{
  "d_model": 512,
  "n_kv_head": 4,
  "head_dim": 64,
  "d_mlp": 1024,
  "init": "uniform",
  "beta2": 0.95,
  "weight_decay": 0.41,
  "final_lr_fraction": 0.0,
  "batch_tokens": 65536,
  "train_tokens": 502700000,
  "dataset": "wikipedia_en"
}
Each number is 128 + 24 x the weight over its row's rms, rounded and kept within 0 to 255. Layers, rows and columns count from 0. The size above them is the row's rms in percent of the matrix's.

# layer 2 attention output (transposed), 256x512, rms 0.0211, rows 83-95, columns 0-127
size [149 137 129 158 161 150 118 114 153 121 135 109 138]
[[ 99 117 111  98 133 131 148 139 118 108 139 158 120 128 135 148  84  93 168 158 177  95 134 132 125  99 105 141 150 165 170 100 114 166  85 179  95 123 115 102  96 159 116  94 113 139 158 153 137  57  99 135 126 151 145 112  85 107 120 104 124 147 146 131 124  95 154  87 141  90 138 125 137 155 105 116 107 148 155 161 135 100  83 160 141  58 156 125 122 125 107 144 120 113 140 120 134 130 120 112 202 128  96 135 130 129 155 133 103 156 126 125 119 112 148 142 125 151 117 109 114 112 110 117 152  98 138 131]
 [133 137 101 144 105 118 120 106 122 167 122  98  86 118 124 142 148 129 112 131 111 144 129 153 149 143 152  93 115 119 123 180 110 115 137  80 145 115 145 145 117 129 118 157 108 157 148 145 132 164 151 122 130 131 149 135 137 139 104 106 112 116 125 155 136  94 143 209 130 170 115 127 149 152 117 100 164 119 111 138 128 123 146 162 114 131 114 154  97 143 136 118 131 130 173  89 111  95 123 123  86 161 136  96  87 152  84 140 143 118 120 123 128 121 155 155 145 100 133 124 141 175 138 141  97 102 105 142]
 [126 107 146  46 138 118 141 162 115 117 131 138 160 174  93 110 136 154 163 126 156  94 158 116 125 105  96 133 151 126 130  89 143 131 113 200 104 109 109 102 112 129 152 116 140 106 110 136  91 107 130 147 122 167 106 149 116 157 136 111 154 147 117 115 133 136 129 108 133  92 157 118 141  92 138 113 109 103 142 116 126  94 121 129 174 140 127 139 138  90 113 173 117  97 136 102 128 168  99 134 189 135 124 154 127 121 166 139 113 103 177 105 114 122 121 118  90 162 112  95  90  73 121 114 112 146 113  98]
 [ 56 173 101 131 101 127 114  95 142 113 129 153 109 110  95 110 149 147 137 123  83 128 138 115 117 198 158  89 140 118 142 145 152 113 138 112 150 152 127 132 139 114 109 155 124 107  56 140 140 191 153 151 142 115  85 160 152 128 160 120 127  98 131 119 121 165 128 192  95 157 109 145 161  56 153 149 107 122 142 142 126 113 117 144 101 115 152 134 182  89 162 146 134 123 105 111 113 119 152 141  73 133 147 138 136 112  87 118 170 110 145 133 128 122 134 130 121  61  97 133 104 169 124 142  93 183 112 121]
 [ 84 135 111 141 112 110 125 143 111  93 124 195  89 108 113 109  80 101 168 130 158 160 148 135 135 110 147 133 133 126 137  92 127 127 129 150 123 134 109 122 117 115  89 141 114 140  87 129 115 103 168 121 127 161  80 128 116 109 171 135 147 168 115 117 121 146 101 142 127  75 110 105 140 120 118 134 115 164 136 124 105 131 149 142 114 154 129  82 156 114 121 143 147  82 139  83  81 104 146 123  71 152 125 128 146 155 115 129 156 122 177 136  93 171 112  93 149 140 118 132 133 117 114 134 139 118 132 139]
 [122 135 100 161 116 127 128 131 125 142 111 144 110  84 158 154 104  86 105 125 134 129 121 167 110 120 118 152 125 154 124 150  91 156 132  97 117 124 135 140 129 137 101 108 138 147 204 131 141  78 113 106 137 113 159 114 113 110 100 128 105 159 109 137 110  99 133 112 146 178 119 142 120 196  88 131 130 133  97 166 148 103 129 116 111 115 127 113 109 191 134  99 134 136 126 181 139 130 120 100 138  83 116 123 124 121 157 160 106 191  76 153 135 119 130 136 150 151 128 141 160 134 115 134 154  79 159 160]
 [140 117 109  98 122 113 119 173 100 115 120  81 156 160 140 112 127 139 139 122 106 109 148 164 104 146  97 141 130 124 120 102 114 151 115 186 100  84 130 122  97 142 112 118 156 129 174 135 125  29 118 115 141 124 124 136 124 137 102 119 157 179 100 105 116 125 152 120 127 141 140 139 171 147 113 146 148 147  90 156 149 106 134 101 137 100 104 129 133 155 116 120 132 141 111 130 122 169 117 125 197 110 119 119 137 118 138 190 118 187 134 123 102 116 188 156 156 163 121 144 131 119 118 138 145 139 161 168]
 [133 115  78 124 107  85 111 127 131 108 137 109 146  93 144 125 103 129 164 125 121 123 130 170  82 108 119 121 134 133 132 102 109 131 128 160 116  91 146 129 104 138 119 121 157 124 131 147 114  27 152 134 161 121 108 147 135 153 133 123 164 154  90  97 137 107 127  73  97 117 144 110 179 130 125 113 127 136 112 178 162 125 124 127 109 122 127 101 124 118 116 139 136 118 142  93 119 147 115 129 126 115 134 164 134 106 144 133 162 112 141  84  39 133 183 121 164 154 106 114 104 114  99 131 138 162 171 175]
 [103 188 125 178 113 131 118 103 138 139 111 152 127  81 133 146 138 132 103 140 110 127 104  99  98 144 108 124 144 129 125 118 143 110 148  82 136 181 144 127 185 125 141 117 132 143 125 118 151 162 123 132 132 111 153 132 124 127 141 143 104 110 112 139 110 159 118 139 123 179 122 155 100  81 137 153 113 118 142 146 138 124 115  99  98 130 161 113 168 132 150 127 136 148  86 176 163 160 148 126 124  73 123 126 146  86 107 114 153 123 115 140 155 139  98 132 131  77 119 168 123 155 101 134 123 178 127  88]
 [113 133 108 191 142 120 121 109 146  71 115 133 149  46 138 129 142  90 124 129 105 131 120 117 107 136 135 130 132 124 157 137 131 142 121 117 123 146 131 110 134 133 132 101 126 102 136 106 100 118 116 119 142 145 112 131 113 126 127 117 124 148 109 101 112 151 106  56 158 116 118 113 114 131  90 140 106 119 133 142 124 130 146  95 109 142 143 100 160 167 168 132 136 130 100 152 154 168 127 113 144  94 117 157 164 131 165 102 102 139 139 129 134 136  73  90 154 155 107 164 115 114 103 123 145 127 152 132]
 [176  67 163  87 167 128 124 159 139 138 151 111 140 186 151 116 129 110  98 116 147 125 142 123 157  94 125 164 113 100  97 104 111 127 122 146 119 103 124 134 103 129 169 138 127 130 136 119 128 176 125 111 113 131 154  91 138 135 139 150 147 123 168 109 126 122 147 106 132 136 127 111 118 170 124 110 144 137 115  89 111 145 116 126 156 159  87 144  87 147 137 112 111 134 123 140 134 114 110 132 162 117 146 129 116 154 133 133  91 128  87 132 169 124 110 106 100 190 141 108 145 106 145 119 137 118 134 114]
 [134 117 123 166 147 103 132 116 147 103 131 136 114  72 134 128 153 140 133 114  68 148 138 127 145 108 169 111 129 136 121 131 137 115 159  93 135 115 136 139 122 143 126 158 119 108 122 113 111 219 132 122 143 146 102 129 149 165 124 115 139  97 164 184 142 122 103 152 118 124 140 103 124 139 153 159 129 108 125 117 127 166 173 139 105 164 132 158 124 146 123 155 116 154 126 101 111 105 145 129 113 147 115 127  97 133 151  97 112  95 175 135 142 129  89  77 135 122 115 125 112 115 161 135  90 113 116 147]
 [185 106 156 120 161 114 146 191 152 155 141 154 155 113 144 126 127 160 104 120 158 141 141 127 114  68 117 118 129 129  98  97 135 117 119 167 107  94 115 136 134 163 151 135 123 128 122 109 129 141 122 108 147 164 170 129 142 146 123 158 143 101 144 163 126 114 110 151 133 125 149  98  81 147 133 103 130 151 107  97 136 173 165 125 120 157 155 174 114 176 137 149 111 133 127  98 141 127 103 125 174 154 128 122 108 116 122 134 118 115 128 114 162 116 111  87 123 129 143  81 139 122 141 131 121 130 121 111]]
# layer 2 attention value, 256x512, rms 0.0252, rows 84-95, columns 0-127
size [151 131 161 168 166 129 124 169 141 140 109 133]
[[129 134 139 127 114 115 136 133 105 104 115 142 100 146 117 121 115 109  70 125 134 128  67  94 117 147  96  95 117 127 114 123 120 118 118 137 101 131 148 135 129 112 137 181 112 104 123 146 134 105 133 112 134 128 193 126 166 120 119 103 153 151 135 160 170 109 194  99 132  91 125  66 131 120 129 138 177 129 137 115 153 157 141 143 193 103  97 143 144 125 123 114  73 102 125 142 134 163  95 158 145 112 187 161 126 142  94 129 132 126 135 135 140  93 117 112 117 110 107 157 110 148 136 129 143 124 123 111]
 [128 128  96 124  99  90 139 114 124 144 130 124 136 116 101 119 134 182 169 125 114 116 143 130 111 115 167 164 143 122 143 134 145 141 109  84 144 119 156 110 139 124 153  83 168 119 121 101 116 142 143 126 136 142 111 121 121 158 121 126  42 133  92 157 142 129  92 187 136 137 132 126 132 143 104 139 110 109 139 136  68 123  76 133 123 200 158 174 123 125 100 103 145 128 135 110 131 100 141 104  71 125 119 128 101 116 160 142  90 109 119 107 141 118 148 135 148 147 118 115 112 151 157 110 134 125 126 123]
 [128 151 133 110 110 180 151 131 135 150 123 102 109  81 139 137 131 151 119 170 157 112 135 125 157 115  94 147 108 132 111 130 145 124 126 114 146 152 103 114 116 143 108 153 116  70 145 142 116 101 108 153 146 158 128 122 165 112 130 108 114  92 159 117 127 145 204 140 139 126 121  57 148 167 116 131 113 111 121 131 133 121 124 133 132  75 154 171 131 140 127 126 104  99 154 129 131 131 117 151 139 130 128 139  80 128 158 128 120 135 119 153 127 146 103 151 108 126 118 119 141 113 109 120 132 122 145 117]
 [104 123 122 131 130 141 102 141 134 161 125 119 152 121 150 107 126 153 236 108 125 110  95 100 141 116 167 148 114 107 134 131 124 122 147 128 150 130 142 140 122 147 141 121 122 102 169 130 122 141 159 103 115 155 119 132 133 113 123 139 156 144  90 128 142 106 164 128 125 130 131  78 131 120 167 117  88 117 118 119 111 111  98 130 176 180 141  96 121 122 176 106 130 107 152 133 108 122 140 139 147 134 162 109 157 126  69 130 151 130 143  97 128 169 129 141 119 133 113 153 159 108 137 113 104 104 130 116]
 [132 128 146 143 133 108  92 170 122 129 121 131 161 167 129 147 129  80  89 125 111 152 133 133 109 141 151  84 103 151 140 128  71 125 151 155 100 119 122 158 135 134  79 143 160 161  76 150 148 157 122 133 133 128 159 153 102 105 128 146 208 129 137 133 109 130 108 110 117 165 125 178 134 100 106 136 128 135 128 151 165  95 153 134 123 145 107 102 141 113 157 150 143 135 103 143 151 128 128  80 179 168 148 120 174 146 123 154 177 108 130 145 143 118 148  76  95 130  96 119 128 103 103 151 117 136 128 131]
 [ 96 142 113 131 127 136 132 126 118 125 143 146 144 129 130 125 151 108  97  93 109 178 109  78 147  88 161  88  93 126 149 122  74 129 122  96 133 114 165 176 114 140 112  88 152 122  94 128 142 152 135 126 124 123 186 133 116 151 123 126 115 138  95 131  88 138 102 123 127 130 155 137  84 102  89 124  62 123 135 127 136 139 131 144 124 147 147 103 106 134 134 147 145 141 132 132 158 169 144 128 122 127 122  98 154 136 140 127 139 106  93  88 146 157 136 110 157 133 113 119 128 139 124 108 108 131 131 101]
 [133 110 123 138  95 116 149 145 140 159 141 163 139 158 113 125 125 148 161 119 117 163 128  73 136 147 137 161 166 119 162 131 129 120 166 117 132 137 143  85 144 142 126 119 167 100 112 115 133 153 143 140 141 128 129 143 121 100 116 135  70 128  62 162 154 130 120 134 111 111 139 108  89 130 150 129  77 148 146 140 153 131 125 102 139 149 126 142 102 139 131 158 160 115 147 111 144 129 144 133 120 128  99  88 179  98  95  68  71  93 112 129 126 166 138 112 147 143 155 120 122 132 101 128 130 129 120 146]
 [156 151 138 123 155 150 136 140 138 143 127  80 135 143 158 145 127 119  60 168 171 158 150 126 133 129  86 160 144 160 129 113 158 142 141 122 129 159 115 148 134 124  79 122 163 119 157 163 135 111 116 129 140 120 127 107 120 114 127 140 148  88 136 107 137 170 168 146 119 165 111 131 173 154  91 134  92 134 131 117 152 104 140 102 101  77 123 142 142 130 147 165 149 137 156 130 131  69 128 121 141 170 126 117 123 176 164  97 161 118 129 153 112 143 109 133  90 108 147 117 132  88 109 129 132 106 135 115]
 [139 140 100 128 148 133 125 153 149 177 131 143 136 119 144 115 143 129 179 119 137 158 145 119 125 128 135 143 152 145 140 138 119  95 124 147 155 147 126 120 115 132 121  97 151 159 164 126 113 156 130 159 151 131 125 142 109 127 115 161 174 129  84  89 131 123 103 164 113 170 140 191 143 126 133 136 122 128 118 172 144 120  91 128  64 129 141 111 132 139 181 158 127 163 116 138 129  99 147 101 129 156 143  61 165 127 158 133 126 108 145 155 141 127 129 129  98 132 155 134 137 128 115 114 137 136 136 148]
 [128 125 105 137 137 114 113  91 121  72 134 135 105 119  87 126 121 121 123 105 122 124 113 142  98 156 157 117 118 137 136 145  96 127 116 128 106 144 116 111 130 116 117 154 109 161 116 136 138 141 119 113 119 108  85 140  82 135 135 141 130 140 131 128 128 116 115 147 124 125 134 185 125 158 147 114 177 121 120 129  75 119 126 160 111 160 126 105 127 126  96 127 144 128 105 141 155 187 127 185 111 131 111 149 120  75  98 144  90 127 111 106 133 121 130 138 152 151 188 115 133 171 165 162 121 162 141 166]
 [120  75 131 102 112 168 118 119 131 101 137 119  98  74 117 108 136 118 160 107 139 116 146 175 118 171 130 161 177 132 117 133 130  97 139 136 170 115 143 133  96 137 134 136  78 126 165 108 110  83 134 171 107 157 131 140 162 136 128 121 125 156 114 134 149 116 152 110 128  92 115 173 138 113 149 126 143  97 133 146 126 150 123 117 150  96 136 111 102 121 132 128  87 144  91 142 134 144 130 178 148 118 161 125 163 123 135  72  74 147 130 165 142 160 127 136 114 129 132 145 114 144 141 136 152 146 139 162]
 [104 103  94 117 129 120 123 127  86 101 121 147 125 127 114 124 123 130  94  94 118 114 144 162 131 160 148 155 123 111 120 123 109  91 116 118 178 133  96 180 107 136 119 150 100 163 166 130 128  62 120 117 133 129 130 141 136 128 139 120 139 170 101 114 187 149 107 126 131 121 152 149 154 122 159 153 125 106 139 146 116 156 119 126 137 146 141 113 115 113 104 124 190 138  66 120 108 139 120 164  99 131 169 120 143 132 133 100 108 164 113 100 154 162 112 136 102 125 180 119  98 121 162 113 145 121 119 134]]